config = dict(
    d_model=384,
    activation='squared_relu',
    norm='rmsnorm',
    norm_eps=1e-06,
    extras=['capped logits'],
    init='normal',
    init_std_up=0.024,
    lr=0.0201,
    lr_head=0.00515,
)
Each number is 128 + 32 x the weight over its row's rms, rounded and kept within 0 to 255. Layers, rows and columns count from 0. Numbers have three digits each. The size before them is the row's rms in percent of the matrix's.

# o: layer 6 attention output (transposed), 384x384, rms 0.434, rows 118-127, columns 192-383
# v: layer 6 attention value, 384x384, rms 0.233, rows 119-127, columns 192-383
# q: layer 6 attention query, 384x384, rms 0.176, rows 128-154, columns 192-383
# k: layer 6 attention key, 384x384, rms 0.176, rows 128-153, columns 192-383
o118 105:170123185069134195136106116139143126114208145058070162121154109101145125037129122148133074181081082123125172103147144152032130118165187174124149125099134116120121150143073155193116143157149159176102102124160101116151104102128150092155159121071136105130190130127180155152138088124159093060160099179206112093092168125099119128137067162083110138102155141180064092109130143149158156125128122096105171167103157097172062155091142163145147160064162163148094084094171100124181088128173114173140134078140135075179095149106139129114139130143145137153127175154084136116128129097096129133
v119 096:108106067097112128050095047104166106151143140119087158125131122132152138212081124137142152099147119113144102134120135138101139132160178164111131174106105114140123107126102122075120091109075176130122125154099132085132151155153081113052112141113077126146125127161156108131106115102142082110102146104132141178133181105124159170067075179168141113090105142133153135175079130162152149159161119128143152128127161189176132162099178153134104091135143135169132136082066155133037149134145170082140079169107168124157117107136156160115140117152161146133172085077131168150146137131136117116
o119 098:120149103154115186119099145143079092130115126126100119089155125062116115119092103075117129091135138123090087106104096137073096159155066182167151092138109145166085147120090168070107117160077138174170122101083201073126112125168139131155136129119076102217099053113125139173083128136166088133110124130107067229180119169114150163105157125158130133143106125129104126153108172077131115092123104131189181141105086181109113110135115124104117134128157157087172113163196144132107136159138097111145117135153101220119129189121136127095108057166117176179136097127129145130127099078096116168
v120 100:108171139157149141074121161142133144126137109072146101123119085143122144143064108151102121129082132118104102111131145156165100120134097165099104121119153152141123181192146133154150094115057175116151133167112168148123097106138105177144125144094156101111108162137119179148132141150116064127088146109143181198122115085092180138136124189110155131148125129114177102133148071076159097076078115119104107102122200065156145135136128141105063192157133077111168118147141124106123149181141164096161089143140088182182212161114128119090097077145152105101111140127135138082160157156166123154
o120 096:074118168197137116108130098161081061177109144132116136168128052078081141122110120074146156182109114094103113182182119118140099108198126110158062117159139160144097124168079107157158067153076148110116146140092133132077118077144129126163174112107144122177132192077148170131160129134206132127130098134151082211158119116179215086147115104165129087131117128144140134097123109117124218120106166125132037106125112098111108115107167141072118132159134155090158219109114105167148141104096112131156104125119092117154098166131076187167069176127159068133098106148174117115083154114158181131
v121 109:075204143095058138114167136163159112129181141086101117141160167123150141049110120115165164121123148128152171090090122088156098129168167056145149151152186138099120108194150110121099156170164176128152127190136117102142221137157131140147130153060122179165141122128123114148104070126122185175108106092193113129128043142167181133167128130131114169145123140144145084076147114113156112182105091119162132157157137131105131136118138145129121123183074158134122137094074134176130118136178089175123092126104174122152114127134109081172151116118135125150123076106108127137127100139112136201
o121 109:103156175107153099160114086094111153129174117103133171101151125117150122074134102099148163134090107115143149102159110127186129121131192143144153104095123096135079179057157109099133096197134103157112134132129113151094165166079121147126114087100123115065160116179128153090097099138151123078086081098162111095117061139173146118126107174108136140137118158141133136150149067150119177173132067138191160125179211134122113131127139140121153131167132165128162134187072189136128137173135134108148086125128121139175176149125082132091112161105154100139083140110119116155106094127095154150
v122 094:161125131092104114187159183137179110121122148114172124141120140083149176120105099107126092089154184155087140167154087152101159138111158134126177102139058161139074105108147198129148131126135143150170093125150086119124120140141103133103136141131171157187180104080105103108127173105096169095153129111098073103107073050129151100096197122150179076177134153104134156117134137067144149130052135169107116145160117142084131107118157126101100135150091187121165091132179156112161158111123138166104133098090141138165153080139100159139091110139130115052143128114161119205139106129126124131
o122 098:147095095152143139129136149139148048147176150137113132115138172145151143172114169114080061133167115069063220163164130166152140146136099128068120124137143125093104095117180108174128115175127043134110130119152133134102110145142167050113159052142101131113171139190136146148105167152126164167169142095096168143113138145130162093118091153148101136143135156121113107154082099146188133157075120130093133142168206102084125096175120093127115168097127115134120135087175176095082103166104095171138164174177117106150143139131085080162156071133164140182122129085120133127120083153143123112
v123 099:118122182170159170100174148135158095110082081128128126110082085152058164138101128076130126143053094152140181129146158139116098118096165132204107121102135096099122162163137120133121109119123088085120143128154154109188080145127100131102163126157144025112112153141122198116126094167137177140137117099102101104142099226049113140130172147063173227109135138172136148125159152124112081169161108107173173124105132106133094108128077109107093145103143101058156083135096175131109170129124138167089145143092177145069110079096160105130130207127106135134119171102135118091117106148075123182
o123 099:074127095127075118115171086149138147113155102103118125159111173059082084141083113092094104100144162165057092115123132169126130129122140133159114154102160088144078091110151169138168133121091090112068149104131098130086199119089106083100120169139171114090166119168068099111119149112139209152103180128190144146075135156096059149154114169098121081087160069192148112095107159130162191143130144134110168189156142071121141155160133095120121161171066107090051173137061190129131175154184131118113133112170116135114111099113072164110069149101146130092119067120106142138116114099162140069
v124 104:142106136191137111169191179184132146184190124128107145151159065150144107109138092140106155142203128119099124091101135054098179136105111147149131110077139085188121087111128141123101086102179124166128155167154189084175193144132125126159118127124116134135108107127154167137121130079149124110103137138072136173089113099097083103097168168122114156097094151140139179132162096097114117173109165160098181078171080176125166168104138122166092128132132121140117122102157086096145053082101134133122144128144151136112115145118134161141098128133073135132158148080107161171064115129135073081
o124 098:077067099136130124145123118121125119134210138151139104123071108171158058059102134091135109109107183125055136090102170129119081065126088128098152172132123158127123139104123175113165193121103091089115139155122133104096184144174129133124137179141144102082164111179128123136109125207158165085143162185110136099143167061148140120086110124108145166102097174127113127121133141120144136150134100110140148096159112149099112201156141146118139116138130094186171136144119102147149163154152074127148065095123117117123147125149067090047090125185160102090147058196168114102126119104139066151
v125 106:131044094096144104143156130109160112092170110126038066110160074108159111122132115138145187120173123126135176135104110107132153140102150119174111082115156125113211103127105214141165168126105132188126159053144144061129203154106177109147161140158113122150146150076218104164156115148121127171139138133157095151136110118108138127135127064140136151223129129171219122115075122087152148167153178106092118169087133079105084187144115082097163141138142116184126129116144121162155179128117077116115119101101091133164067122108147194159150110027089127137163064093160168102149116146089091196
o125 106:139093106164168148133120137124124173109182161121132113162146122144199107047149172106142104107051151095165221126096134173068069113101128121158122139091181124104136128121129173071192112190107093128139083084149112108130188098133135140174110146085181046092127156135177112141055132133164123053094110123158129167173082126123181118106131122125134125118133103138173133141124124126107121093107115127134119180127113137137188108105102164084127146117123110094168179135132095096122123125174081109144144166159128151175171143131222140093100143107102075151119144142138150110162116169078168116
v126 095:166132142092125155113129085110121188067131150150179146152162145100113158151118191202091138133110118138158109149123142146101098148173144164045144164141134096066072209127168035091093107135140100143144119118123126014146072090170114179097121099107177146154147132133137175132154151117148097104124117176129100110036082173126124143139141154120141166091125142064121095180123116113058153121085138162127207140118152204141113166154165161123123102091109119106126109148201128129082132052148120126074080169116155109116148143176132145130134151121144180152177166131144152119104131130168114111
o126 102:169116196097160090175084104081152122126126123191099106184185150133116101189121142100058089155150142108087116089189144174125194126123141042140084114175090117082096139105107127149141106114072113142152102128124147063174096161129179117164134098130158105171096105145102120146132128123103122077081069101116096111127144109121188143126133055173095172126168077088100078148141170114150181186068177158070131138119098120092141150137171114071130133099130098156144177196172161116126073109095204153137083091081163121129101167106125212123148125142182167130174136149107092082091100109159145136
v127 101:146142131193164116154101137172114137157195120096098070114123179070106098106158058091124093091155141100107167160092147212127076122136102163136107162183156175109135148124137128116131159108126132220121076127109119136141070114130095125178112146183115117147150138127083088162068130067121096098157125181139109113159114149127129148140182113094105087095147147094146116108174140116120134108168140107152097089141183116175110134133112175146177165109188123158165195122158079140150115101166166139137132167091140098134114197094221128156198118197089184136122086129132120101104106080114197084
o127 102:149076169144167116168174127131130110152108123157076142122131173164112147121162189109087110074180117108146143098097120120108154108095088076128094103133175164096071121148171149123119105131123173176142110080075134150139070118127072161129153146126104171181109109094149105124133126079111132115131149094142137079133128185139144117125154148069115089135077152087073126128129136082218130107131137131114134106065110116140189101133178127199150119106127113197138150165127097137184134151078144112113156114064129122130123132102131086164120071213138191095134101124113141157120123137070165073
q128 031:122119150121121082119126093175087159081103155122130093158136099122092117173065134119105118169159160152176118135132158113110112165063121145145136112162186146156119147127117129122100151130133113111112109182138077152169144118100145094123143082109125150103135113080128145109083122131060178182076120183107156124136168155112068129159160065146170048158175094103174151151146043163105153198124172142169141114169155137068158126137113183129163129120098161102139176135092150100108148183098171145106174117134096186145054100125172092065180123069170099106123148107106123124135156119108136153
k128 025:090175136080091136149096164174119133134169112135173115146148131137146146095086127139145117149154150095140098148131148108114133099143151119131105226013051103154158103130130104156140135118146144114144085102123077083068190138168167071127123126110072134122087149200150121103133116147172124147151136102073142118078157154143194163139141165151077157138121094198105159116146110083196135074089101163100119118100154098174131159094144085103092103125137118105137079119093133115144119169116125133129171088110104162148144148114169093084190184124153120184181111127142152135182130135132126126
q129 029:157111116077184118109120099141066242125176158116134139090036134097109113171075158169156142102102155143112114107106113148093142180161083145128156115144128140088105066144096101147166156098135051116160127132123121109106140119132138108136104120120128128154138128124127125145150138095165146163127131112116117188138156153090115118162150088102144088144137136175106128180150101120143167055108114111132119109112142073135132136118140121074116123135119156116119167068089135118168127166084105119123063151138079083113147108165097099148093097185204123132158213144101051124138145123144121109
k129 026:090135151164109160097117107147107120151095119116116116170153203077111124102125138182119104126133130147092010092138117121132160113090140097102073115182109199135110122145140116136130119135147154087135119083173131143116147144117088118084129169127211114159155105119103172062145158195120119111114183124177108155145147090139139180149096146153155134125126116164152110163182115142119129145142135089202109132149111116033043177121140213111149104187134107197149117149123107055135167098132163089143221117093127100135102167122160149140135099147111154117100201078082076171143124162138144129
q130 028:065061132105135092164103140124087105148148103113158109145084121150088141145152158169115175040100110104160106117132108139165135165144130105165176123096099143135177121169133117092122157127147123110074116127129119136097167120108093084134103151096106183127093161136140105077092117144149151128165072184121111138138123147180193152110078170099087146077038175151076131084129090089101186146117158107111089122161118145076155172125166104141141128117020080115185094145120099158159120155160129130135149136151174094160060084131098129086155173118133151166164154114152131141171139142186188138
k130 024:137099079162145151121134104131175100136069161167141089142078175151104142161130103057146131125147179191175087111157164164136152187164107144184090141127125078118116127134119161080099086138095186125120188164069158130166118119108107112146131139207151135150146148131112140111173143153166168150089159134112134115092092091140106148083166149146147077144157166130127166104122115125121045142123142082124090108078091068124133105160147138165120162150088126150091090125158134171130118133158122071112039151149151152087104118124072125113138107108123097116141127150155136122098164154148078111
q131 034:136116151094126221119131130056128131132088135135121142149138155109109175166151158145140142126144105124196109180130130061137147136141079102187087092122109127189115121122125137113120141080119102136092130190146128101049172115141129127150162160148093108124136124149155161138106142107133121140105101208086147198135114177158148088163169136169080142118043119212228145119123155093137117105169141150176151074109122126111148149033138067131080125100199142160054161118148143107092129127153109145161165112104148169146126136112126082131125144181141173123127095110121118144184119132130121179
k131 033:125064099176141139152161154136164154145137055115120098112138124118102142097140035145128125083079123186153142112144121099082124173138082129089146096096180129095172169126115093127130108127124202138146124117151142152156076184086092161142138089104117126121167174041110079134148134137107155098153147117091118088144147184081145170095134122131167055117131195064051129146065181117117130194077146138167130140131095127110151120167104082139125123173120156164212078130156126143154160144130195067110081125100194110135135075100091150127125143079147125139093118143139074113071148116102124109
q132 030:076109058115096117096147074096099154108133107087141183172100132096123083145059119152120196120087150170133127120158129140110157068129172131101189174104080145113153118156101137179172140125115084120083146106173094120119138113065120155099127130107169160086120041124069109155140105119180137185167138143151131080163181112124146066158132148109107193125136089125132101138155127089176117103194147140109135110110123113190156119189148081160128208124166135071139200070093173127122123111112131097136068100174146177112171086164119111154109108162155089084133111104176154131100073123109185086
k132 028:131180158118156142134114154117106123095137164101118143097126104117156192255108136075133197157148139115151136121013117150072117088112175157123100181116112142122137127160120087127133136127117131117118106174086157080110140110189165127185130127107121119156078184170116178115124103164166173184122123106156103118113120080193164139134132088125124137098160126145098114124147081178151095144147098164095135170126159102148109173147051131179126118027121103112111120151085137126129127137109108108116144144159064129147093143154118159120164135110126078168126147121157191075159115112192141170
q133 029:119151100173171035137169119148102117164112163064123092108133126144073135141131138181147114127153143149106099137149195182136094097152175116167137118115162085126119118136144128048145133129123155123120150115136134127106078151066135117134125118130179167087129124139098171116140122229098137232106151115092161174139166109124097145121158119149132131103157127089105143184125119141105107159129160155151141115131108098140080156230151185148113109141147141135102166089133155107144088192123138136103136106121126133140119114099164128075116082073157162157148128148121168130136147127111122104
k133 029:099171131087149137102164082103120121121129144167101198123100119174135105151148140134101124174138143113103142046047165115062128041147183145105111139146098123134093133160182164140161130135115112127092112101069176070075140132118160105115134148118152124160146125191156148121137128154196143135125194145162157146172086112117113182172089127111105127055144078133216142170150122127126115175153056143109156123148162117122106131108060135165134128140153067111072134094076109095099124069127107117119139127132103141093041219113185128132157048123149110107168162129139172119201107160183125135
q134 028:137168097136142081090176125093120127106140131134154093174138141106177113106122114153106130137139151173162133149189199198086134146151165121160121178124145145145152137196139091144125121133132130103116167062115095175146119097149177094089137121120132144057100098150128112217138135151158141145103166116142164124139124063146077127139159123145144126124181109070120121169175103164151110153134106142075127130099145069132149133154082100122161135193131094148087123149095107118147151166119160126083154173120130138134069064142154164198117055155121052138142098053129162121148104154152222064
k134 028:140211084120144099090088145142141109144145155119123126115086103141141148180120161122184134147149168086112110135116118165117090100085144127108102098078071192080081116094173104119090087157144137072070170098120162094122178139112152104147105143111065108138090145160126131086089046090146111150127131137135106122141097139119138119097153153140125177126152053104117163153129115153124136114077145146157180118139154115182160167157177117172212145063213063086055198120076173095158054068093155083098179095116068144082137139147168138134139122150142137151156133132124150109143046108198156158
q135 034:171109125187130152131150135121108125153182136157125164036157100185132177188116101186130120079132125113135064128134173142207131125163145126106135130134171147175122127116117148142110090154104110084190174164114130112161163163145133157154180196158135109115121175203139126117104168153073102133121082112111098134154118175147080177202105182119155057117161133139174135100119082173099131114125114127128127115163135167126141112150118136177080136135105142122154107095122117103145156159105096117089134134118196150127115153136117096115189134164137135155140177177148180087055079151166146126
k135 026:146089139157154136133168065133109148137115141084150112166163164123127087121103053063049160051135151129152127121175133172166119144092100151126119135131119110097180118168134147137143135124164109153119128089155162105179079108150090084152160112173096160093113135070158130125139148165160103103161193163147126083162129121102144097129104163118191085138098192090121127139100125139165060088108166137127110095108060103085158085159154148112122105149123152055099098144144168109108124152106173140160136118117125107145145096108043106106113147098177139140118167129095118152132142078067077164
q136 042:119116117102170118166118135123132135070106110170096096104178131103107132078148160131161087120126095151103131139173150075110165185129092123134131167099119117107061137130106123112117078103089160170071160148098131133114128129160154136110135108124129133138131137132161127123097130084157138116102118091119116120149118078136106103113156087079099170062102207113176102179136108080142131156149116113083195084170136110128124125038130144080082107152098108129134077105118063128050143148146059140123108077040120078135131175149187142140182133131085126194094102102109141154115141103166102072
k136 029:188081111129221124121111093095132091122106144107124066106104109074145139151119117142105142164179163081105091123150166100143093163182118123135051164155163123123160181101116167144077122128122116120116123092105086190102134108160133145208127184101091065068197143141141134179196179128108096083171154136158157095145192152119052128068125148147135090159185134136123097159164136148104101141135136138116115156125078147109116132165121194118112146168047150150123065122154095094178142112127139097129124140114102141148167106078053131129032087149116193119170120098149134139104142101121158188
q137 042:129116050162071137119080127151095126187134115144101110101174108079160184118133102154122113105073152060123138122093107125158182124159108124155080110152143101125147141122096147161121165104068145099153177114153113132124120169126127112118164122183085197124149158178125068141105121093115154099213101095127080095155087138102158127095176138108076123173131130087132157102102093109135141147177096198175186135102136114166177177173124120172120072146146118149128116133137066073137153118123150151089045096116165093106128125153116138111096139145159121076174132113129113107156101119115129134
k137 037:108109106085128107124083173183138121095088136137134153121108113143150131227145113111106134087129146125167214104224132126098082164117140161154082157160114126153154159121179147143169090147109097152145071085131134157131123132223127133145132120133148111118146133122114173207128116086165105083195123106107089132149142093140087125187104099126085161114184107152172157111100126144151104130113162188097129167091143078144166123181097115106099158105103108096108095147135097070157113118107095165071172098109123111147104137103110117118122087147060129179154097129160133092137136134092110135
q138 038:148124126100070149131095075137129150189155087137114107091139099102151104128121153128140159084138141127122147094126089156174179119106140128060149172104124087157178094123081087152163134120073118132138163132152134118105106140145108129134201111135079187138188064139125142115113146151106096118196143085196097135099127094123124077046159120110085162175151173142091154159107124129141100160184122157169106130117142053150133113106071139139150101075027093122132131091079125076151124188121115147122098046133148089227137082138066133154098146154115081124109118090172128136127121144137173123
k138 032:109214105132138076116140203181089142147106131136110153104144096086125136175161109059132188155083100138132152134144127151094133092193133116174146129122115151108126113114113148149138111133107144093116070178165108125096160142105139107132050195153099100142117155163144099146078096105188102124109080115153092135149130095142113150170076146035078163073153094167119125092147156123129128097170134135092138129072141134088073163176108132121076133142110072127107133125122133132150128112162132139064127153126132149136124151178190131188096148157131096122185149154111157070096077139154130145
q139 041:102110104091104091104144129142195085151078123064134130126091096127086078123124106160095145155196129145099149144146122135149132121191166147103103121160093117139095160115116109103160153133155102081178185137144173154171067097126129194150161092157143087130188116162074110173161123169126185144114115164147131123102108151121140071203152129090171090164089167160143097104126081106097116130137115191149134157161158138126072118208115103185150094135094133140110156129148126139169070157152132161131162127149205172112134112141063138075113153114097164123149111148134122057124115165106155123
k139 037:076139136139082068152117134104103097154151164184176129157201111133111128110103150172146043091107104121140118128146105117164125139145128174139197131071095097124121061131216138097129154116217096158171114123196116186099134124111101104103101081123156145093130107085154115084121140146076112141099086139089143150082126176127169139112101107098155155112062146066107149108094148103167139118122137091103136093160137094152180127054167123159144172130121127182121121164109161165145125172120131115197104168155147156084136114154142113192199154157100077157082117166114056147233147158115087079
q140 040:117120137079121157081147147148092160145135106169208120057133194107155156147115149082136143100064134074118111168134144123168073104086067108116131118158132139123133140081110137092091107108134155124040158163078093115124147170082159135132080168142136180144100132112199107105166079145126089169186056079088110123167112106114108156076048103132092152138108128120095155114144131117150127051121124121136140113146078136138184180046074135112093100073147099137106153126108093119106125122148118110109105139127113117128051133137180134133107127102142128184168153092055149115139150104185092145
k140 033:126153093126123186120117132175126177063130102061091138176130130139080091112174092116163119180110070154157163134136147157103109109115169113112114096111158090112140109123096127180103094175094161101102105140171180140111120107111117173116132106102044083121152177134129100118102066083127147082097113113120100068145191102121141119160150086089084108114180117111122093079087191149082171147130094084163109141149122115114106099236147080098124155098160114145164141185136145115138084111153168129126078117111165101184151085129099126136122159097157109097171105209125066117098086121112156125
q141 041:159105065160140190139122112194120145169080084165123133135095136130140115165145151114109159113167086091139145128109119153116179033174166111170121150170094106130164144119145140186104143119108061117131153145145072091093118105118116191155119114140117117119138131195099171155112131105144097127145156130131102084170162107145133114039114146125105099195192095150088109086062136105192097107147135182140173091121140135182125151143093140142132130150095154148154093099093142075124143108144130140059043080143133147143210112150133099167102201151111085124167141158125122060115120106132162086
k141 036:105194148069103095077126125150093146113156168133109131089134105169132149127117134093147157155111123089082107116129088142091160073134113122103156163122149128121133075132137105107206139083121131182101111159119141133117184162122188061100047141090109151158102152117142086084127097130171087160096112084167106097120144132172143119126102128077116149077099053094106130120163131153134158116149108070061145130148165105119135164105140131144114111081108096179061148131075114138086114096110132163168137127133124173123067122106199168136167138130156112109156130139169179149130105154137077145
q142 045:097109133132140145125134136103137136113111164174159133178090113100089111156096117113134117158097155091089122163145126142133139159124115094122139138068128180147120100153137129142096126138102173152114079131088177147070186192133119095153098083143188155153107093051169098069105165129140120140151170173155153132115099151081073123144144092127134196091110169068109108159150203128138134125115119103076149152167045152164160132049156141053104095097144103086127145127134091163082053174123099079183163144090133101103081181137159118168174139120082119176114145131122167156167154110138102157
k142 042:168115121145219173136135120137139123106145125072098135152051138115149139147114072111140177131103103132106089148184102135129106172147161125118111106178088154150176194098079120141111108143087142097142174172122091176130045133133070132176146147176083129124127166162134141123097118121138145088150131144149128112157130106156085131098139127096144099127187179166123108119146117139123140107153154116169100107125100148107075094191140106135107140146127170141201156151175085080204132143168110144114091102046130130127139085184067134095079158085160135137146149149118103123113090117112143121
q143 047:162126152083073103085153103114156145102160071170130124122163140076135077162098175132087117079134148104128170141142122124104145138130141126099146121139161114101160083144097149122076142146104097184081118111080149117103125096124157112111145123103143107073090146137182100129114077123165108151139119064132107108188150112079132184106116107093127149146108147149078110212120094154132079094113104225148130133107116092143118100069093184104121098118136024113085130092135065125104167091116124132114080073113136081183083131129219127118138101132131134204176182053120159159095187153103104148
k143 036:122160153101140181125131167166099146113153143109097054115150107225115173081146129153130132149069111089164142088077109128130165108105110143117143089122133110084073133191138136145149157109148150143050125146144145096131114142160135157173111133118154167140069114077140108089106070101126147124133135107105053132186189152167150172125138105048122169069136109084174162126105162133086119066104107095104152158122090113142118144145111151164144130069216128185123149168111150129083124158167176099153139090083122116101151141132166121131203119140128112116110153148107163082110110127126131110
q144 056:129165203174112094087110122064098115128095179125154118097118129166069140124175105140107111064180100151131153088166134122079105166155102218085119084075193131150068141176128155061160134144136070101149153135163134117140178049141153124109115184084107130086161138121122145117102085141129146157076135133101136222131175151106130140205147157128188094097106125162178110157113091184094133103137125110123085126140131172086166096143171155184123132146103172138099114194118157164171137147086164102151145178148124172086131127106183128128147158110129164115101156146100082142138072150111086107
k144 041:163086155141130168135082156119119110141134118099172134127177119136092111111129119173064124103178114164124172136151128094141139209153097124155109086209135108150201162167106154142081148164195081198173106113094085117155143135161078109122169111156116110090153092086131140179184172162150120124157137165074104132178121160075142157110112123166117071132120160174134115186127141138108129159139103123152129098105157156123102050163163097129062147121120106159148083116155132143119205164108115110148154139131119054121193116073082074100117114108140105161166096095137115138142158134114198155
q145 052:142104106128138183118133142136124108108135109156110063145129112104091137153147159114144122107078123051110173165123097129171120125115099129167142126118146088123126167080143134186125131074081185175101110011104171138121118183127117185144149116096215156113125112098148099104135163095199105108143086154176141058182088088120132121150185101089093143131126152101131188135125173096114082106156099121065154090098119101148131164094142152083127126149190117137160116139155102170118157094156095167110126096140131110138161181109143113136131126142112135117139108122098141118146132098137102155
k145 044:096157149091143124138168132144085153042134071111100184088056148145165095201131092059165157108159134147075085120136120196090186100141111133109083135112125180103139087127090111154199069117140083087095171177106097104134129157142165132124142187172129138118097164122123096129096076137190123083103157104147177087123058097125136149121114144103112117127146066166122121116132065178137136137116128091103150065135106132110138128115093177147073128132146124123101153080129116109148107149166074100077120138081156130127105084190153125185133121116149096084101113155132150164094092165167141100
q146 046:109092134152100138127133086166147132138128114112139115164127130141173179118117131136092166190115155130128112165121098136125118128095153055148084124165081143118127136175161127151081144115122189132094087129139185162121125147118113088094123082113149153156096054151151123112097099120139159140211188134179152122142084133102077115136110123121100196052119127107071146120131165081119159130103119104134143106138098142165054161097107107111123162076190158123117134088152157174106043145132138156204139188104080158135119157127118160157225094137143108142112199119135191179131159114081145155
k146 042:183128107095120125109109142133133181079172116090138130155123137082131156162118096139151153110068155122167102099152169088158118100098153150103130158166141132113111176101085119145145059115045172129143102121132146134105092146128058178143161139119129108096100123135094169131125110090124168105057120176169057172134166091147125146123162082071099187119172094123168126129129188157102150113101161117130179186110136108098089124187115124094134156129119142124181164166080120074131128106159170113110119104118132126095135137139089145130090146124087116119136172135145116083104094079108130138
q147 054:159142164102140140113109172121117116076130077092201078094137166116170099117150110100128159112128120135080156147125088148083130140066073113110144154107172094100182046141108182132121161137145107142086163105141143076125156168170130136119120101104122129075136143076156109127156032101190111149133057113115097081098095103098163162099123122104089147116135112126128162172118104152117079120087107199149116082156087126142190104086136156148071151125093111124099153125133114114132134137098124166091077113143130072162063140177152116114131144041102109133146139114133116174138047112170144142
k147 040:112183101091083138129131123127091088110142149130083101084124104154124145114112132093130173155151114074184144127111120094083119093166086124105110109098126102101094069192181179136136127114120163177076097128124176135104072147100145147096119145127164206128108110055116108143169068118190113137147106115157104076109171129110101142153066084081075123104102099070129163185139150148128120079141125113068160099136180062115103154168122174135079104077195072142066151151115157141093122130115131110164192113156108085156082085077196148156190104146115164131176116123111200097131180171144138115
q148 051:124131117127115141144114199097107131118176101163095118108128168149190100143137151099160092086109132072085134107110088114152155087142090125122149127121160107123104121083100206167120107133152097165148143075068163084141157140192186206175146149138193082066117129093165090132125132138153131095120081121135109102159151068125135139149137109145067166113105127127115122152133144128043096106147100127098174099116082105093169108084092173118099092122131104054151119120099090111127161103133115174098077057155161083148124178141138176108123159168112142138188075097130144091121149148132127180
k148 043:067159133095066067141120075118141064125142146193087138107126099168131127137152100102177102166150168070081139134107119171069121068130071134150111195051156127134034068121165092153143125085134134063161172140142127079125142158118161084104115148074125146150144118087148126146077099156164130158062106114104159087097092142105146145156141126080112150136096139101179151123134114118147130103097116156046146129128129129140110162089108162162118096128123127148047154107154132137136083141146083117188180177134169124156070179175218111135164095148114163098110148111115174149149108149132130116
q149 050:123128061142117136176123175170151108163175151119078123158194131094138164131165144133108147151112111120204088155127125154145127078113131121135124117178104129120129187090120108119108162117152139117194139149096105162127085131118135080110144121186093083149133121190115141143098191122102135198142098100146138079141203098151140086125116175151129122134114133147158090091156154127178136184171178120130163151098140123136083121158075124086130118103147126130144136121126114090091127067148137173160105128156147113115140101138027139053069089155147114132157094122134158081077126095114182109
k149 043:145062149118114136109089089131113125168163146147129104128155142129111168129103184191162048111086131047109152103142141101183149064121151134122148112141160116113113116080140109132140163118150114107162090135135137100163189121126096113148102116142161151125142098173111162149096139141063153165129142144149103201136082151115118146127151121129146159137114141111139102085181165136133179119161133173144169160129137147177160153086228135168143127118061155094135130132084139116074111152090149168084083207147098071105133195166135158137172140157117119127073188076130076107156144102145046134
q150 047:126144036161107116129151123142117141144161070135108116140113127151096095143091118100158107124124110158082147195061125090070065130125154188218206139073153153154136094153161188146128122127139061127111119136114113189196126118148054131130094088117114086060168102119144080146218094102149130137132073127118075136166109142129129158136093127140107083076099102129161140044117128107078108130086103130075195113119132095117095143183119095148126100157089126118159167094146106149134162098163069155105083071143166159109141106110098147101099149112121105089126114161109140066064114096138127151
k150 044:134152197084144166104092184148069123082137191089123139085124147148159185143182127134131138132110116092181129056106095151141180043170137138098092096107156087135125076128140135129136130116136129164054126140157145132134089116143186132135131227103131114129130184098095090129114130107107162146121100144161122086130195144195126152152158124104127138101124072150108109182185098159118130088166141099106051180135151132154133165156103165098111123125147113126064161117070166141134101144123163119163158115136123099174192125115136144161149103188100160134182208149146162143161053108150131139
q151 060:158101189105143138124111123128097132192113137156167130134055134068146130135113140091176115110156149144172162130199133172151137081134072129121109138134117102119178084162146071170135131144100166078135137123127096141108128146171110070144156128123098168162168080103150157067068181124120079148113095169104148110108144087072100113028120167075122111150103143086138148108089150122195178087145160130140065086135169124119150136115163107096119150117119155151113106169090162099116084094137103097115137184178080099153169101143109050199080157140112139149078117150246102133127125156140102108
k151 046:131145074145158137151139120133108156181074101113161174139079135140158129170103134155081183095208130152080149150121117144123111136106147165132108101155093151154150132136105080154057137150123081060131101150065132123123183109147168122149129193199096127143092172191094098144174114154082112154155175177145116186149092156108086110099137167088149091155132130235189126106146106165143091168165145156121149107144152108135150114151149167164113139168105146099118140104132125122192188117118128132119110137124087140098108176102060116078084111109123148139164105146124148147095069108160173164
q152 060:131088120101117153122086200113118158131147097143187092160091141141181144105111119082132105156096153140126156119090101126110187119084109071150105125099145103088162109132080166160149132140129116173120105098146146143139105152155140208108107119118158122098089140076178052123183129149167080098169112130126091134135105095092132178102144138104071144116111123111161146178145141117065087076092091123148123063105131124108176123041169115127103092123115093122129156112146156153131144125083140159058109099100140080145105140119109112139140078149113106140164101056131164157156087114158087134
k152 051:147178093106047121116143093161138112166149103167127118109140120138141095067129129069130118122148179074100176095120108148133145053161131133151125113090137145080072018153173130141142128081139112141118080131115160118098144172171144111076113124099146164133102118081177155155129061122173139174116074118160143064182100144126130103166086128086047085138063088093135146136136146147166110109107098131062123092101132124148109144108124138154113121108153139171076150106142142161110082141161139132169184148156127108168146123154196088184147115167106156123151140115129151129174177182143100112
q153 051:130127119085179163148110149168152097118174176138079096101155107112132120116149153145142156083138118138180149115132091145122109178095154093106135154132186109087124146035096112112169118198051081129223193151153076091163178103120141124114081109109097080154082126195112108139113104126106117129102061131015117052139114109123131096112131134092201155135128205126135094142139152141109140125161123188132163190139170130115157121103120114144102084135144085104122130114081120140103108122100112157100093035084168107107152096154114141041107174125175126142165142119152086082112070143229131136
k153 051:138054169180154098132106105116140133133128157115150095165197122180101133079149135169153098173164079170134130204082162148158169151153135132127120100137125127192155174124160094139103163110150133131160076125115096112147135128154134103113124109211152134133118078130096163154125167172090147150191161111091164176139146142124166101114143113203160051155162133117126147106107141101178153150144109143174118136110177114158134077099161097148143140153104182167174057099134150153099132119111118142139066155167137111098181117174082096087171132144142087141140113160109087130123154122101124081
q154 057:144079154125176124103170142145121145123106099078142094131122123119142126119141155121138134178118108133109144149142057110148173142107093107129112102098116136177156134070129089188114120129074165123083098168154146157122113157165096192156088124070084122134177109114220139095104146110109100075172116106063117125093062124152121112119094093103090191056091127090140182180156134126096161092112111064171104096130181104152151137108175117129127129115131121164163151144160156113119061144104103094098137078128117100185134124138103117180101109062077166144120097182168142132116138158172122136